python train.py --num_attention_heads=5 --norm="layernorm" --qk_norm=false --init_std_qkv=0.0356 --init_std_o=0.0442 --learning_rate=0.0108 --lr_head=0.00846 --warmup_steps=200 --decay_fraction=1.0 --batch_tokens=131072 --max_seq_len=256 --doc_mask=true --train_tokens=409600000 --max_steps=3126
Each number is 128 + 32 x the weight over the matrix's rms, rounded and kept within 0 to 255. Layers, rows and columns count from 0. Numbers have three digits each.

# layer 3 MLP down (transposed), 1280x320, rms 0.051, rows 977-1182, columns 64-95
165123115090126181100164145159126096133077111078130166105120128159143146168090085184124156175136
108152151106159138143065174096057092176085076118109128105128144163137117208128128154162099092109
104152118127124143141127085066134157157127115111164129077123075112163141140056172164134163070110
177129232133095145133103167140109100080126131129145078181098137145199142129138164178147101130134
162174142130120112132116150127113154099133153132152152071114079112158126131134085087178116158171
136137086100105163163135085076136102028159153120110130157120118192077122125110138170183138122117
133113134116066089090099100099101104049067165123161147136095084163179100088158185132183090148142
099171145144091121192116081164086152166100132120087136102088153145149126174128127102095178094112
126125127079058109095113152091135150115176145128106100158103119162149165086052151134070148063155
122084079175132146127105133058092130109111111147115129147104140069135076156177094160134100109093
116082071106151084102141112113152161135152173111139116151135117170122105165111124120141159162122
140101172151166172091110171102167185130176140143083126165161076167062123135161105095172153034098
135147097161093112088151137139101152135150174088160107113085106140071110123058092181063056157111
089120162150096182190131103121138097142156156147155130043148147115115111068150119126168160105157
112097094189085164119147120117108073088121150116156111168111123118152106177126178089106149103111
108120139101151086063149120114110148069189133134160136115115121122163172137092108107099086109110
130165132084162148101120094088102126153093092104116095122114163098127094132072136147119174120041
105170139104162165126141134133131119089129115148066132142125098097130122121099112108089134115140
143106086132149100174168170083116096126129163155130131189108137139141137166179121173119142126130
096140105114161080117095112138163103109150073106147085151137199081171089077155111126157133106102
155136173144079122145163117129127134142101141122119107173136117094094079117147100086093175174217
189132142184151132152122113095113155103142180148170065152081061170111175106140159131158203170148
137234135137154196157113113115118088144148173113089161115129161124086103127131143158180095149155
116099123166177121132194121118038106120098121129167168132114073109119116121124186135154133151092
134125124159178117083089140220156138123128098106094112172092155113115140125162143114137145117147
056115133125152123202121131133164141143096120108205104122037139144152095131085174139140135110092
140179091167135113137145115118123139164167153149203110064153144158136098090099135120165105117092
091105160110107078113122122104131122159065161102153126156147133142157112143116142098149112121129
145132126068110195134218157125142111126113187165086104227229145105082188036124113093112140124149
144154143128128171175151160098130169203165145155125126093112100146148159094128113097137099135109
141147138137102144157145123144139162144131137111148150137146102102114154169091143111169134110092
112090141123136131086149131165153142121142128132162136131234033163073081084135147085170114102192
112150159156141117089151123153089099115146102106074136114148143093152103137143162102070153135086
132143144141134115181141109131159116157166138046126136122143167096121189086189103152124154157125
132148097169150106077134096138171142103116099177091124139112176155130152101099140141142171078155
116166144160146132135174172114153108153131125133138145163153158148158187130167130074131104141142
079146083163133144057111089051155161167134154136117114144173162146077128059139127122126158155153
112148115149180112165206150096125122109133101189124143110090116082158107116108113169129184091118
132045081093103162120137140125132094152117165107190088141203124063112112138075134144069121131165
113129106060136186107097119180108155154124188152085087130185137105192120134098117163160170153144
131142143141116086145176149148099143131104103092138111133137151111163135100124111174137142122166
124120169127135123130115115160112067057150152108142086132090171109094171135151164128124110164128
092159186129099079108099105131194233160139151129104143125111142139085184065146150107134141074128
125092104178152129142167190118073148092170094111217110118140113157150142164173121116072164126086
101095126096077147166136071106088150161145141156135099144144126109113163173204139142158185137120
123154168150135157109126092109139076132203116153094093132079160134105177122169133070167112094155
120122104105142110051105063140143139066115141110138128208118133142147094122153112113132148132104
155066128101181099072124133186161129098165067159136156130183065119070141133060115129121127155095
183208101109090046191147185096085134083149147117130175125140122123151087097126153078157110156095
126106161091093120152080105105118111109124138118088150100189146093154130166087113186158113104165
212121128065166147118117153204128148090090127122110115129074116157068151118059123113115107183127
080096194135079110081139088098123137176165124108112083123142081155146153074166196100171117056100
089136106145173096099202115131155186072121072170102143066143143149174133132094118117105126085165
122094064128100120181120141155106110130079101198139081132082101127156132186127156131142147155122
071128094173112105157228164162081165097142173141158094120145123155104134122144123178149070155170
136141104155146130106130112110095137181162127138121141157133191123118202092152108101140167154185
093141080126130111086157173148164098150143142135101148095119158117141183160150155125153160172146
103116144107115133129155128109114103110132191091199073086138166130110111119139160117077116095118
098207094163156173143128128162117062160136161108124096075063148083116148135126081102166164142139
166170099135161112145125140150132153112127101097141135142112107109159132087131131112080110132180
130066122066111155091133128135111132082068141138125118165108146097103147085132099125136114132142
089088120153091170103156134189114129112139163153098102088099138153142116117186165178147137146046
129133178101153128079094142121121140148094080117102118155178158118099137072156138116084188107132
127166168137128150158136150115179156151117134088111144122072162162127115142127123164087150112043
108231137114179129128153095168103121132158104173101156095111190209072147102110158139172123134143
110088149188158149159185146084091185113157113120110156142180126142166093181133130129136136147086
167118144074136181133115101130121120083112100175164082082136135188124117123138119154131090169102
100139151090085066075117172183209189108119155105107139146144153144106129106139081123169113102120
126152117154092177127145142081100133150115206165104128136100170110166137059163131139162102165091
154090134060169103110129149173174157170093170156119147058134105105135183126040170133123180149136
103116106124125115088063141120170145136101131079104105094161124099123122096184081146127115160098
127096110151106093143156165117120139145096137116122124084128103138123080159174143098109165086181
150133106088143113168155100064099125103191103115138096111096125160118097179121077125141178096110
157143133157103106149108140133092081139126161119163104110102150133124126113093148115075127155165
162137101144152101076144151103105118190138130159171155104117148128102086140215176189119163137189
109101121122107102130167120113132149134155149082161124119071081114164178098098115149161143152149
178078084130125171085139147109110081120115139156127161092133109112137154074060099122086146098126
180143064138191111152177151140135093125116137119174085109124133150056118101139186075115111141150
134142159191112089118130155162102123101148089193150109120160102180103103158174117172072119111135
084144164092156118145124118130143135114120160185082089175136155093086170136099105089179132095096
056102143220178148115143160123061099119103155148049195168142210145122120159099152121129134113110
157148170109109139105089196048156099145104105134161099150120126160147158125175142175095141070091
133105133180072062114114107109151134069112092116115123161105154145143180117122146141087126194097
097186118126123086156098130120119121091082098089109159054145108126122101153136148121152180128128
095135097186158094056119145094133165207224180095117155114146198167113096093164150179214133072155
120087104157074150200101181162181087157143135236185128119096112141148051124138093118072195101171
179155086108078113085124059086169123139170142128165069152064132150113132092149132149165095118083
131082112128178143120080089156135170125179122099125121094136118121135104125134163179113207142127
056127122074135196132148134101166138130139134149200120124106066167163150127061156099170118112119
098136143110164142102151110108096146077051106136091177175116105083100172108168163153110120115102
108112172120131177128222127144148088100087122096084090161109132110152135083122129139055067095191
083131104133074103105157102085117150106165118083114116144145132185205121128163131134113217032079
073145117167189069151094109079044136175178145078110152149125140151032101150163108044104122091167
135189138096122117179155078072105124103135139106123101132147133132159122089129144146101092065102
143163109165105198157102093107122140117170107173116148123156150113162088122130107173131134142106
115116124114172169115134084102143175060103096113114111090180125138108144159148103182151144064149
138130153122109191087134146157121138143151115128161150155072110115121192139134174107055128081140
117092194060078160021169085178088184110068155069133128169132096196134082115137182134179143157088
136132173090086086112125135055073177102116105137145150124087067143130100130107077149116140170095
111109117114136111139123160121114083126102131150068129149143144080078059182132136074125107142142
078102113138102144131082158138155138063138121128150122137135115153089127090119143109105130138128
151155119130123132160155157084156133109157128104087145181083094097158158117160120110154125139159
098095141165163141050149144162125130164127118137113171054157130124105092128154137107149176116078
126153143093192175125078177113150139119165110119096122083100118152146104097098180164074092144122
134115120087151067123142162095129120175150113108138114142111104100153145116158148142100042169214
119119117130148179133134076101144137158164085116134143120150150141115162135151204095143136133115
136121176174145136158128124100090115143096111183107127152150141188177168129159094127124172086124
167133117086123132156127117190143173112191174135113113167106119113118102203156169101115126098171
147138168121151161095095123100081143154137067078156042218095116117147105127138122110139159108154
080146082104088118164108104124126151152118152143119168121062160092105118194121071088115110127117
108129167127126170118146124142105088082089201151131167150147050188117158125140108123180180150103
077108159189130121175113081139063054112143131082065196124191077100097133091106193104098132074121
166144177158168114150148146125139093120079082095091143062145136099088138153147114091154167113120
147139082125196122130119153115090130149157106160068112172118179157114123045147068090122148149099
117133106130122097139093116176088062192172116124173099216120171135131112135106123127073153089076
149140054132049178128143120144114149136144113129118118081081130100127204168157082174200075086099
196102134078158147117114100151101128160064087139088107180163147094101138127116118138096134098128
119111201118096119185135157150088138177098095157109090129149132121245179100095107132123138113141
101115114161100137108101140135154116078100139106140148140160104063058133096179131077185125090116
131106172093153186167109088112159102143164164185109122150132157117116130073103138181136150128115
143129120134065142081121134124103173188121121135087076117117143124113106103095104156154194167157
141193044119108114130163159117156126129116152100095150138155124178108140093149108120144086158124
148130142152189130183106076141096180082153136160092180163167133123134096098155088155190119118162
065190108166107157144103144106101116148131095090038062123113163199095080131137119121125170139127
159160132156145199155130147162160129174129131133096139064139165120118164071105055160111144122043
136169100145167143088095156129153131100114135118128115032157108106142166145156168168139126150090
130133084104136167102108161135110113123146156137104165130103138093152124190145091120129100176147
139139134096149092148087129118113154097158117133157124152120150125093177121071094150158092114100
120194091099112200127140153104080072162116173117131123141105158152107036182100155161111158061182
092182090123141164120116128132086105118124048199205146166074109133165136140120176174142089084149
093126107114106131093085071092163125078136163101062182111155155126117109101084167155141113173146
150113099167145170161174133096142116185132131115131124115152145080061174194181109104136131160129
157111074109103104123122147164168111121210112079088118142135133080122128100138068135180131147108
086171126152164103161113148060079156087122111125183076109141178112173049152142079151064144132195
146122133037136142103175066131130132125150205152168126123110172095121136121137100095134144150138
126154150141123098132159083099104114149137126098139105144098116159128148123174169139120073084153
165055148080161158108089159146153147171139119131126110094124126156145163109106128148131158169074
123108144088129072128115162099189126135135141039159133145230154126101160127122181063136211130201
154092052135100110133177158151153098110125152107160158158050139174123107115166149152138121156110
128111201185117074163086161077128115065025120173181122093131160126118076149072143136108135124060
122141086150099157184155127155159128146171098155154089121107083103162132198169131162123169097115
098185112145092165095133149089103095160131134094205089179182152131056097146139099097095087116103
121191089061067134120147172130132107131154146103128138161081169168079120111086117129135178091171
144091086116148089154093081118159142189157146163124084093066126120107112092137066113122157141160
147117127148118147113111123131146125167086095171111121089126133178207115119109149120119139148138
099086132113188152123203106072072130153071150117159125148158150129103117137154120064167152098099
129114143112095145113130125203141112144120196110142113132115175106162131129090194095140201110107
139156152077119088154097113116120151157103087116118105109136128114207162092191230176100168088173
122137151124117222137082153137136119126141107180149100148115154133157108123061180168159119137093
124141163132154164086159110170144148152141116098078126122149104139066138105117089150100185132085
169116110135137128132058119090154150133111121064141176151103115080103139089123135174132105125068
150165153106130097086122123084119164071097103109101123082110145121159150142141170135130135097071
186168125165128094087156149173123098142113156102156033105111103117077089171161128143080164071136
096165147107108110108192141152153101131099114122139153114064130101198125088091077126136124104143
140155106093210145136125073151115155163134125072095137145160167085153093147116092125135141079116
149166118089113096153092129155100095101055111157109159123139125102113068136091188096065149083135
196139074191103107092143142137165082094072089132147144091125092160156104125136157080125186178107
100090120139069138170116188149076130122150153184155102105159100147081080141130116128157121210095
119107164137110131141083125110136137133103105180096113098146131087111086138169158173132146182097
143042158087090178137125154117097176125129157180086154186106090126151118176141100091157138115100
127128082094118218151135130087158167133125160117180100135117090141136107061162140100159143136074
147106092111162091168121130131126102086170095115156121185135209073164095175103120073104105166107
104119168090112156134099112134124131164155087199131134073149124044127163146091065130135118114158
125122147139146131168064086204130135019107117132132110111154107153135216215169134121073122122147
112121138143130082156121113130139166084130128125145186071177132102171138144095105109116146120138
144139097159135100112135168126149101116124185064073124159160102155131182120177131135105102143035
128111146125092141170173177131151137091147117064110161104109129140112113063146161055117160121097
124147149128050099093175203114175176211149103135109077163130084146136107125101165184121126146086
082154195131138082199097109163126129129143125117152142092142145118131100097123136164081115165122
099126088164109124132188115110093179145113169121147174133072174121165130154132084121061145078169
175085104119152177068141182116123111122128149154178163084133134129111083146095142111169098125086
139140086140153185064193093153162141074139131107094088141140148105113175114128091085203100158120
148159108067144106144139113159100136108131088121148119115134121077071121133107136159122152113158
073100080095090041143083127196142116100062196115173131184125093147122134151098160116161116105163
140178114155110133121105157086133133145152061150155101121156146141123119138170166082057150122117
123183180179100107097083081113148149077129149084141058071115159149156144216137128113133134169170
098132080139131158122151147156169158087118145126192087157101095160084101113153124095113064145154
145105144161091113072088164141171160143136119102106114089139169150132122066181154072068132137161
116082074104107131126135119101073128146144147079161169116104116138150143141134152117120111081132
133103145146147154109128134106138125141092149122106044118102121099150120104128154089157099139098
146142105112123118096117132081096119098124118145113159154171159102112163129147098131148166120140
110105118143091129152074163142154154181171095187112130106157095110164108113096168137131104141140
109107144103191158090152141126154103176114138152192103119122124125191146083160119100146137089147
140130076126156102095157175148137141110135089147094094077163091159092142130167202136162132161151
122142060089128095145079115133122133109101159155150147113085118106102074139124110129099125167158
144137127121136082091130173103090129123081079162172093110098122100106169141105185061138132183136
159204113163103137107166057116096159124138069152079114124055160111123123099079133080153123173097
130098090138067117089126103046114087109104090198109118126125184063171135191143140154086085150107
152174157164157126148116170140117100155192150119159122120052128143159099142089187088109122184133
104154156144121144039047177130135094091088108145135111174146137123161074187097097157128121127125
120033151134177098170181144133153143046115069104158132167118125108146138151177120131170120083191
089118152063047133084058093126192082108153132134103090147191106087179150079060130106130131141173
088110136112105111111125134125118119091122134172127159117177109186195093114139121143168131090117
102109160182135153137143133121164179175138116109022164099142156094144134164172143108105104120137
128131160126090078146200130156133133157152133106116142157150179162134164137172130156104204090131
139154112068155070191141110085119170103129181079108074128180141147169123125150132171135106139161
138126108155105140082074144164139203147079113127193182139079089114133123059084114132176196098123
105087112179140092146069110136137104082141146130090148139109145196106131127065123164168116140123
135187089078149083101145120106110142128145159095134119111056104110136172096103113143110109143138
103088174061120132135132176113118170133116081098146192142088140127131129151091101149099144137094
149146129154094140102122156164128101146089084149128130106124177156155070120071143117114130158129
075093144122090147149113101164124137131093133145052081184079130116183120114113154166095061080107
085115135123091179074195130076134139179111151154131061085184124098117129106129107103194116142115
143125112081095127111145165134163098084111123119095175143157129077170087123093141159088113111161
132117107121094124106021147100097136127107159144121135154118155139173140155160095184129112131153
109145107165101130153152116138172108107115140137167154140163138203154132164144099136143093196136
# layer 3 MLP up, 1280x320, rms 0.051, rows 978-1182, columns 64-95
173086142159115111054127152125118168107111123110167134144101136132086137110099149112113102129139
131062129123140111135145097133110142159093136166161115091151101138126191109065184128125167061208
072125139212123150159222140140119136163156146155109177112157108140145105148170067097144122082054
093132086139119178154071096139129186129164162141140086143128164169086158138119108096138128121126
154138075129072098132158085172158116199120103142126105121110116069156130105132098169136106101171
089159119123159157173113117140152150157160111110153122117156123110116107036145146146128131131132
171132157174151153118120185134166119112135172138119109120154115136178155110127060148150113136124
180154096119049076144112132095114169190120158127148090112132115171181165164077102091093086209145
130095104077133199112207152131126096146099128129129153105138167117147115110136149208160095158180
093121139186105195192117191102107120106104118134131129175077129160209126126155143170097106102106
149144105126053128177104143163097154133176141185156129093112147082133162177127135115096144091124
127121119142152167136154121173120114138117126056090156107196152099142154098126104161127086188103
040148142157104140181087166104143158177124192167143076149053215152082077155132139088104088160189
096136133106146109119087073147114186116184139114114146109112147166086114113172109196093141128159
147099105188139077081116104107100144163167136132158200166140070147135151148157127109166089147136
151125119165114116127094182096120137088151114164169155166139116177125126152135086159177094124185
171111157120075068168150152118149108110103129096182160181128154099112110170109122077154090085146
072171097123116086182182135142095151141105121192115149106101119167148081159100177103149110125157
096180179107103073081146110166120140137099100174123139155100079148107136089146149148110082122050
148140137163096116127188107159123100074103056118122176182164074166111152127135113131104089063129
097087118059099133091159156141155111110084101113096128087132142081184159132137106185141042039131
081133124133100114147166146117150125124086074159109078144150106116135126172201174139133104078048
120123123062091133115114114071161091189122139125122132158154174141117144119110197097110090135126
109138040140118176141170131100137157125117119089149154065124084049167160162151150150124142091185
172131124112173117084141116149107151052119112082102153097122147067141155159171111078094148139160
153179158118123140164160143191118156127174118109080234083121186143106121152170111148156174102101
149114138128103137147186125134117090162153116201079127148150106175107120117086107145155144125158
139050140129163133133041149187094177157147126184112178115134127117106142158125134154176124113154
129139072098153173140126106152119138199127177111137105152130147134090166112125162166101191096183
138143179042153107074134144134090150123103095196156181062117137181105070131125104168130103126093
152147121126149100102098115130079168086052085141123119152133182083084107114046050111175156143116
143170108064122186189086146124177160118179210100117100133150062124122067142083092145148101125074
139091109143142189131156120092139142128122117157135178161180105120064136117178109159102098051093
124212119185144176148090145154049147128170124156073102182140089122078114153159132098097126119110
090114098128134090127061154063155126147142152134138169161091135131092081166100130131134109117077
165152105113169148122123105058129114143100117131172132152148077192093124165145132117104175135099
079129092112144114173113161070102131095113127114117105084160081150111108068184104122114073154112
178149096142147094085087112233127147069192116157122127174120104111132080147152214149121144074120
133133082079141093148140106155130145114142171112108108130154111140119133126186161173137064128118
104155119159124193122102120135133128104137145106161178115145137071054116161081132113159117180096
061156123161104088177136155140080132110185124058150203170142128162119121125099077164099161113152
105151137119152115106119140072144132141128141194075156172094140078100090124115148125130127051088
105148108148107123159126092134157157065124159091041157087174137128171162073135105111115082127140
179089180192114161081053147122165136119131167096145108097173110093111172168148136134093117133150
116132030119151155081180093107085136125065074134128162081163117163142076113151126086075082150105
091072101108070104150119172129155180154166132105155083121107138125141140133148148154160071112142
113125093155083121157101086151094139167093158091105117180116128145156127042142109146059131136112
134056083145137168096151051082170043064052094121144106086131091108147089141156125105176123117124
151166146167129142136196161070179116159068129123185111142112165156089152141181120116133150156125
048056146197074123125131115079091168156117162077135114151165122097157105132143094166172073097172
112089176115108146127092168108132141130115170161137175130109174097161059128101050125121128139099
169080141084131144098074123133093102180129134151158100120140069162145147170157097131067175109104
125120112088172090117124108111183156107151157112091128173151132147093097141126128093099106125184
107146076106125167064115146089166171098171171122159098119107124090125164141114105139107105147146
145097113125158138089167112151154184150088123159126158104139145120106109214106126109137109113091
111144189074062123118161099155171125066139096086100107123149118112145085087099056136094164148080
098131112115166114123126182147150105108197145116070129137154202083204168144083171135133132114095
159155157164131163111160108135159159148160134126091189165148115112084162102125123144086115107077
164120164139161109128113131117097152142162093149106125145125156126096175137160091105121152177166
149180090133163105175106114069109152155186101121112056120127142157081068147132117109097131104158
133155118124151128168097130115116109145146075102114117127131089118115121077128154122114128096157
107147111156133106116066156108132121133158105094087154126109140142178107171132116140114134168148
124202119133089182122082125115119106120112185157052111186119068079053147119108144086171145111114
104135088162107126113136193156179089091119115079147124142128164075199137137112230121100095125125
109160102120145122147156161129171059112110144134186120176086098182128133164123105190152079087100
113151121117128135088108118145112164185065145103168129152152160150107122131134154150152152109137
136149143147151119065115124089085108203170123143105114176152143108162174090127086081069102171116
184148081137133068163186116144183104115125106140120151123151134109177170170125101117096155165166
120116083098115131131171178130119112134144192137136159202163194118116130138096157127153098139131
126171117141151108097109113103093125179116151161184101130133117112146132117131158078144092102122
095168081119139102122171165087154106108137108142102144110119147134122123133122090067126134113133
159154097128122148126130159151180149132168085144113172119123148053120076124148139119124083105204
160064092114130087120078101143145177093153157141135175140142165055145107107164127107128144125144
098090090201163126179137142125120130078172093106093225150109083133132102164159093174098130126092
122160100143107128111108093133169069139124082126117143126121100138128144135098110087114205095127
145168174142071129113123108136167184195110122109097150114130128087119140186126114103118125100120
060080176116153089127157139129128131135096083097112157115163126152124105129124136110079109140071
123174115062181167134119132143177164117178096105148124140073130115148137106093109110094182158104
071148149121167142101189104147096137088152136075129169145142058061086094099125165124180105139180
115146158130141175164121101152157104139146117122127210141185121118103120183115116070128093106134
161132110144143205142106109119226117106163131118141133119117110132100096120161070095148123182078
076119131130164168114119169098131073138103187088123164096100152092136116130075111151140136120157
148093125135120126126123081105138156129169125105102112139148138106114173132103163123117094100116
120120139178135109162133122143142134172057112142151116129116079166133091158103124197081114143104
130181168134102111120150111124155214172096108156130120176173126139169161144056124193101138109101
133050123148096130177137120149123167150192113151117192187123131065086133157109175116117146133157
140201148145120096162187120153096144107114164130081084109083146138122169112126085099176069148141
172091142123114076158188155156130141161120120080088135176152167108134112098169133149137147119127
075127157197122111223096113102149082148139144082195153175151140137114161190140192136154095146107
131137159114109116134142125121067097122157103121140165191131131113148215159120088143121152172109
181119093127119085145200098115137109146161091151149170190145090119206137118072044132093174184137
162136096146109141090105139130175117089135099111134155127192121184105140103167101114102169113141
121129117189142108123101155156164078166158160135096127157129118177154113130096128131163144195114
111055134107093157090101122183150100092089172143140124061140146117074155109095103123146151165199
109130094130125142081112111108084176166151162101130109111118119136129116069172178148094124182116
164134167138113104125091115150145117149093149185152080153178106125152125168081080203085120129093
115112149138149171182192093106137177144194173114133163118118137215067119091186126119051216169111
117073178102121153151118101170105112119157142120147078172161130171094092107202045118115128125092
132129149156082151121139077133143192145144085070131149164125134143177140108116130148162128078135
128047165192105101202137122119107115174089163177116146155075167102121126157141124174117133132159
106148151083126187127161071173124147207124096190131141099128128102153087136124131125073139078104
138134120125136101181092100119146133101139172119101137140091155150123137109124132170076092135134
133140108143103095120157134094110150154117110146129132141156180104082145125146075147161121111169
140164131167130127124198095091091186140133110102100167167169148126116147131100149113132118106098
159130118126152150072143113102110167082137127107117104131078142069141129154119181099078081086104
087115140096147157107112092146111116125198173111088132165184123133114130145094152167133073179128
162123046172108191154126157145104088154115182144138145133117141110108204197131126094105125137144
111093099136109096127101111110087152144159147090182129073171077175097147149150080160146134114100
111133121163164114152129169124165099115168030150120152111159152144150119052107183163105161156119
148111148144096073176124106133168108193186103135160104126091136124152143170088139137147111140119
123165101064150184158148085110115144167192111134145191171133170150106094161151178104112135119091
145119058198120129105153051141111173201176120155190130111151123119121095167139149169164170127119
104117159165034165108162094115094077150191100182135101108149106144111091133120178125123152183149
095126136175149156138127114120117122178160155164124180116183114166146090102136136125172133094114
127084133106136140178151115140146114114121150194074061156117117156093110109047100148142098086144
134153097160095127156194152113164145123143159157164175127119182149136113207213134126066105115133
128146073158144077208075098132092095081099171093171152122166103072195109157171171149163084071150
193101142122086150036153118093123142122091172104196053095134127135112170075116083125068057146106
083158163098154116229115132150097132115054130141156070165136131132153102154145159134151153115135
116133116156178045176052131087144111156165147107148142136170090103154043171111167149073128073083
132102160056131085190139145061153120112116189119121144132136116187145123139180120151097116126114
092112172133154128129142153064167086128090136090121123108167157077148140113125096136143072167159
116135187086115092154131158109094127134169133088191113128068139130172104159103190143117075146152
093071125076126119181113065120113113139126168166107141112140152180099110088146156099114134141145
158089132130082107147173100143140160119032093133055143174119153155132100117147131106098133117155
097102158116159092135158112092124189103136149141133136164135124144108184094108107139100032112179
119080112186146117143173177110126139087070155187154130118107133134118132124157096114118177068081
108180086131130150168138122153098074139112105050149126161146151171145196113098162114186068154116
159183112103146212121157161107097139095117134081110113119173141104133093136150080133121156144140
164134120149129175097183188165081169175130095130180113143142143120135045126123107153140064132169
153160091109132145176131089119080127098114128066155081126151141146125105089138111192132205101103
179104101093174097187099080105065156119142167087149158081081168178127111212133104136132139150157
062145110099141158142157154142135129107114095144178156139098067138115149141178002180169197116132
136153143129131151135096126199124096133056158113149155179094171197098170085161127123191092142149
147037135124106154133143137145139125065176160102132209104165172079114109057146094105076158112103
102135103112103129073168120082121150108138113133159107120082138046150120114142128140112123146161
153100121122086142145196137112128164112110134152100117121105132132086088134168108148091083203123
180094129122150089101053110109131137130107118116129122091129124128076187147166128129105098057130
152161105155139091130092117116119172138217176033045145144148101157117172092104138161126150160133
196124148155124146114145072139131123104169158131109140134218181181128158065079145150108075151094
171097130167135130145125203165144107164156131157149103139073103133121090106137104105163093162111
112122106113112135110141137154141098134152089099118107145137130128130105106082121101142126106148
116073154160155151155140197144123092100103137137120103150157101168090102152122128098144176050131
089145091127092130159150193131126190164169132159083106161169124128159108157109089123143135079155
149112123100117167111115114150119099163097139100152101132087121112168145195109175125195140171101
068114120084090163096103168089098184146128135143111120098170127179123147153131133152077192161151
173122126113163097189162129099104156106153137185131176161103158113066148130144078131178135186084
109152128139142092140109081123141152115125168057160085078111107178134146123149049087069143060130
148126102136129126121122109103094163145155125133125145070077133174189160149150158060123146072182
163108174130121146131124096203146088156153140138149117119173115155202144136162138192171134105166
088144037110134146159208104138058106181179149146126088093098091192139096154080167081134145212126
129092141128115121160091111130197070152158078108119159167144116137126173132155108084136186108123
110148173196123177135056112130087162161140152180101099080162106113060124140155136109104091133128
099156133149181131149113175165166190074115155126131142082139103079144137117117158133177115150154
102129126030143106138169128196133116089138090129140151125160176122090123182154183147104112074149
194109076144130155126123112180165110137076135114124141130129108161143151123139129136101121144181
121119038136157149137093181126140109153125067158123081083143164144167074185124100158152100198126
113117088078094100116181150127082117103162128086177133138154128143171128101115045056106129142117
104152122138147070131118122129168053144143169066123100109106153119136152068166122133107117134151
112134153122117042135167101151072164085108134072115092108106148152156083157170125135116062183154
135110109102105197145105128121133163167110179114115115184134113131103118124128132139129071086144
135138126099162140086125114154078104156125179111137138185147169113113181096142134154104154165143
127142105160170176059115115093128125127141124131066144128094171123118139138139129183100116164129
081136089144189160090188089136129159116147131133147163157116085132148109136112138158171158074113
172139116202152176159128154137112152168144157160148127133122086129109116157090121122090147097155
134075205109130122112100181137125131146113132151166126157133168148150176147124084131119038060159
079111098127122114170053129093120145067156079129111137117138149106189093121098100138147128135173
162098102099138098082124198108057158062119112172164191113152108187109125158172172173186171096099
113148120089128122160177147116070140163160189116065181114127193126118152130127147104123116105126
099177205088099155166109168107092164126106111106125075170114148157130137080071175150113142114129
153156092134117103144172128117079145216136162079138133109112130111145085110128090130080085146204
168109090177109117124100146092123100202180192174123163087126132110212127163143132105101183191110
132139142102110149134106093181106149149143101109113190126155143157119142141156143131092157138114
130118043177162107170100086185074099130108129095132146111129048099102107144105107144028123074089
107123173098111102069150165141168086131071110159119176156130095115109143111114104154151097126066
114140109110106168095133154101133121170148129110114122134153122150081184104092116138091158066028
164127172171104099125173096075159090119156141144185119175102101130105166076136110119177154085104
145128133131150179136069104117161170163109170133094107126151105135164167106169130159117115155135
132117114188131104167167143103110107115141115123185136168198121086102163108103097126134172118123
064141122104112100144116100155160096080210161132199156123117112182090158123132155103126152113128
135152115131154072153181105153136117122103127157131100123131094202123145118162057096115145180107
153100097174141092162137140120062106151129110130088116132179192139136121093127155169157143117153
087101107146113084115092168099190028160102119098096152128190173214118124187135110111129102155131
122153191115091154142134125189179155119151105108107144122117107156148201126141176135148117105118
127135192090115145122183103091060159067167117124146123154149149197094128196123135136141059079107
119072104096104113162065154124156118122151167129161132155175069149112117124140120112158143077179
116045109140141128117101121105142110114097110110119108137128178144152099160142166119144088151133
089099119172082150141114128124169160105112128134124132076133100132157208170139075151153115094099
083067154117128096148104170167154060163146170109160135114077156105117123126143075160165143101128
058115118119143174138116094106110114141079133126139064198095158149124114141143149103143073051202
062086166095108182111116194183147151144149167127135138227149177104113053117124125149131135113128
213152112138108144133101119112126181142130140107157098179112149064047150193141123142099161136160
149077113118084103114096107162047095144155129125093092167113151093125140142140052162167100118104
182167129148127204124080115140141109129091096079086158151139146118176129151175130067082145129152
157133107095185146140182113108099201145115115138103166180113145070122111097156121122168170092167
135137133145131169141154127154124189150136186172134122120159093173117124118134105161104113124156
077102126112107103103122186093115099144101181088111137118133142177174167119137184148092111114130
127129144133140155137128082152164121137171066136120105112163124119116112109160116127131154128177
088160094185117105110128147098178079130140100152113119161146095082155117095174188130151113154115
157154127087102125100129171116104129159124117131126136123161058034087122078122099084132121123118
176087140159123124064159160191137140138091130069147151125147104095147111129091098105133152127144
126050135125158117094120136141124099136112126129131107150080146144159081137139158146089102128146
096157091124106144116136160092112128165161150168170169127087173134140176157164158057081151107030
167103155112136171185096078150134075170063194165153147150138120168107103197193184179128168134068
164130148086141132106127175134133224030128131114099106130111179079125144149118145092079152098112